Part of a small language model's weights.
Size: 20 layers, width 768, 12 heads of 64, MLP 3072 SwiGLU.
Architecture: rotary positions, no biases in attention or MLP, untied embeddings, normalized queries and keys, LayerScale.
Training: a variant of Muon for these matrices, 5365 steps.
Each number is 500 + 25 x the weight over its row's rms, rounded and kept within 0 to 999. Layers, rows and columns count from 0. Numbers have three digits each. The size before them is the row's rms in percent of the matrix's.

# layer 10 MLP down, 768x3072, rms 0.0349, rows 754-767, columns 2880-3071
099:486504518531467462493490491511525544531535490459462449528517484485472550453481507486475493467490515532500512511516549462508502519495499498456524510549472468535519496530496492524515512450555479502515500510532527516491506467477569480451470452443501522522489494475477533502523501500443537490512480503527467516521459494533507509514474488458538498449492535540462480546490514467523524470480520510491500516483522489526507551491497505478492520511493507559506472526486500485482541491504506467495480511505481531535457468506525493483525504491487466520508511507526549491515456497482476493
101:526530513516530478453511517491489482494512521497522512508503494556479467502483499468474511529499523472470539480490474478496479476468495509551501477483478485491499549475532469485513517486506485538509510464501484526470440466488495468461519538478468479546507490511425468496540544536519444503474534520547532488498525519529511465552475476522457492519477512501523495513517495491490524492483476464491485509523549519507524488441508524481517508521509458466485481441547489496504505496519519554514510491472507524524520472474503530505476510480487497534503468471534534502501519496496494507
100:540501491509506499477458484466478502506486488515462520501505525492512511495502521516471488480520509477456485551548517477543468494544467489493562530461518489522560516492503516513514485515529514433504489503452535532518503503490491481452502487500516474450497476512486521517494470508552495515511470505487455451508506509514455521505488490521526488509524541461502509485507477497517493540486482460513451477517543502505470534523551467477488520494483503480480538478481449487515528549513509486541449505520496500528484509482547465506483516519573490506496508480489527513478509528515495486
100:505447479500473491497514503491516483515459578472499523484480507537504497513507479476510517524490527510513514474515504470537504483531513505524480487518458519499502476470498537508505441526514474500502471538471459517479534491488457487488509494477473542548522489497498478510548518554528454519512562567508494477500537488501533537516533490546490558487540483493506474493548461535496455495484488449550468486545496540452530494503508529482464502478506496499506507484491472497453451547484493524493537523503496508542497503505518487516515483466484486511473496513501472505441484522481543497
097:468496484504443510490537545482498455491521507475492534531499487496512498510520490490517491482492464478479533524515474478515480504497470474485550540484551538512509477521515459455474502506495503530475487483489516484521479469487494503529473463491511541544482498492480484480464550535502527499460466482536523493490503490508534477504517481463501476511451488443527520532521474525502503514502448508543509492505492507479515521519466491491508518503478469521523493518466528489448530523516531474450487487462539454466473452536508473495508544475487492507468479460507544488508481435507535488
099:537452504554456525479549497473453503506493484564470518478523463491472522538528491565527558542537504502510509516501514500467526512521519489499494457547503523491503494472544525525505526523466475493507500507483514504518498493471489463529497464519499490459453453496546468514541525464524552471495512508495494469498474504499486511474534491496477487497504496494467527499516506441514537445505492497558509499504513503535459496480505524495493569526465499531503455513454502488527511495493481504511502520510490493502488481492538497519484490504490458518454487519471519490470510535521505466
100:516537494499511462495501487496473478496522520513493466493498517484470509531489501474506466513502460489517497480486477501506439497509469484480516478537471488477525494490462486442499537474479508548479478514497486501453516491505446485493498481455542538484472471506460489528456500484518517527547492473484471468534477489461529546493451519503480486534530490471490514505452515492464462498503499456478496527488526514521525483473500481525491484515485481496489503420491499492516548487537513494506487555505530465518512557500525501485496517443466516532475545457482515501446488487489538480
101:490485507464519511522470465508492483512496513509459503494517490507473472533469452453496502492488539466487493453483506479522479513468518473470515537524447496518490507523489507478528524511485455514526504511506480503495507499527461489509453533455474522476540517510490518492456493512490504500513454490530533532504480560526516511526481541511515469525541473515487511486525494461515451517509495478468489498535471538497532502532484563490496520479510476480471483516556495531483532508473475472460504568497507526506454511504525486554507494507529499513488512546470483522486472512488501471
101:508448486438547478484504489453513470487500466466485503501519482473493505476545524488497512476547481476526474525514523516476521521511457467524507451532489542510507542513486477473522499542533474478536506489458488489477474432470517499474501484510490441507497516532485475532490495543419499507514537491550525433489478488558495512517469480527490463498548510564479500486500507493467530493543506523514487458468522516520492462464467491474501504523465480487506517498504524504524482455511493506451492482496472502515539496482474514442482470544520475555506506497499492466523513525485549521
100:530557479524495527534504508497503509550453544538498461549520504499457502502488493501509473536542481548536512536522510491478499498517515523464488479506496496504459515496521497515463455476467510475506481474499499503503493508507487498504515511481512495514492495506518502523490462510479486469504511503460469497498541520459495517478491470489483452539492516476518525498475487503509480509439470509470494549498469501567542467515500497501497498529491492471535510477544460515512514505516476485488509546500526453513469500476521511529446475466503506522473585534501504516526505537500545514
100:509520482532491518468470531513507516481484481488482481507484532544454513518468486480494466472504489485488505488517489509532555501495519490528501488492514504480526505523551447491548542516500517509507463496556478467496473543510498529503507494466509468524501526486506460443483517476524462455522508570510474534516458520473524519519514507459475537501507518497524545549483501489488485499522508525533542488509548509498521517527535492519542527512516482508517505462502470463532504524451544567531497494555459527524477472501475483473465485464488467514484484458513539465504502492473514539
101:563503477529518487497525555482479433508508510532512488531509495520461474501464481543494472461508487496461487504487509558505515496507522469459545536518505527505519525488535501485468484499502509497454509525523541504509512504501529471533515522491444500505464497498522481501480543474513504481498491503508478493514531509520509526495546502456472489434554512489467457485496492460492479469517464559465472515514493548475488508537500500496538497491528533490514544478482517508487483462507535470443501506546516530526546505520509507498491511505477503508534492515545490476508492523542501462
100:528514483500473494488536521501487513442493525538561486473482501506530466485499485497496479503480526471510490505523539496536480524447484508482499472473513518494489489517464511466551461469449533469480497541480465523534495490495489489487526461532488512477555515535513488547504518480531544478533543488452527475486459527515510522516494497463509489543470482540493470533519495486521509458487484509505510500519479489484525508482475482498516470470551489497494506483516517500472486508497507494525468498456512494539472506560508494477531549551531505480471504500488467525511481463490538491
101:490496508490532515518515561488494451555501552489507558498474505527529488526513482494507483497516507470518520460496472517518480448498493509487518500440460505480534474537507473540492553493470423491537490500482470527492500455506480547493501537491486492520536519503489457527543526499522483495483498494527505464501512452530458497545532465468450483486534487487521533561506489478509506512483530543501530523500522483494505497537525475496510536480493515480537489513504504496498534498544456523524497517491514478507476475432486470480487535471495496505490504481476488479533514459494453494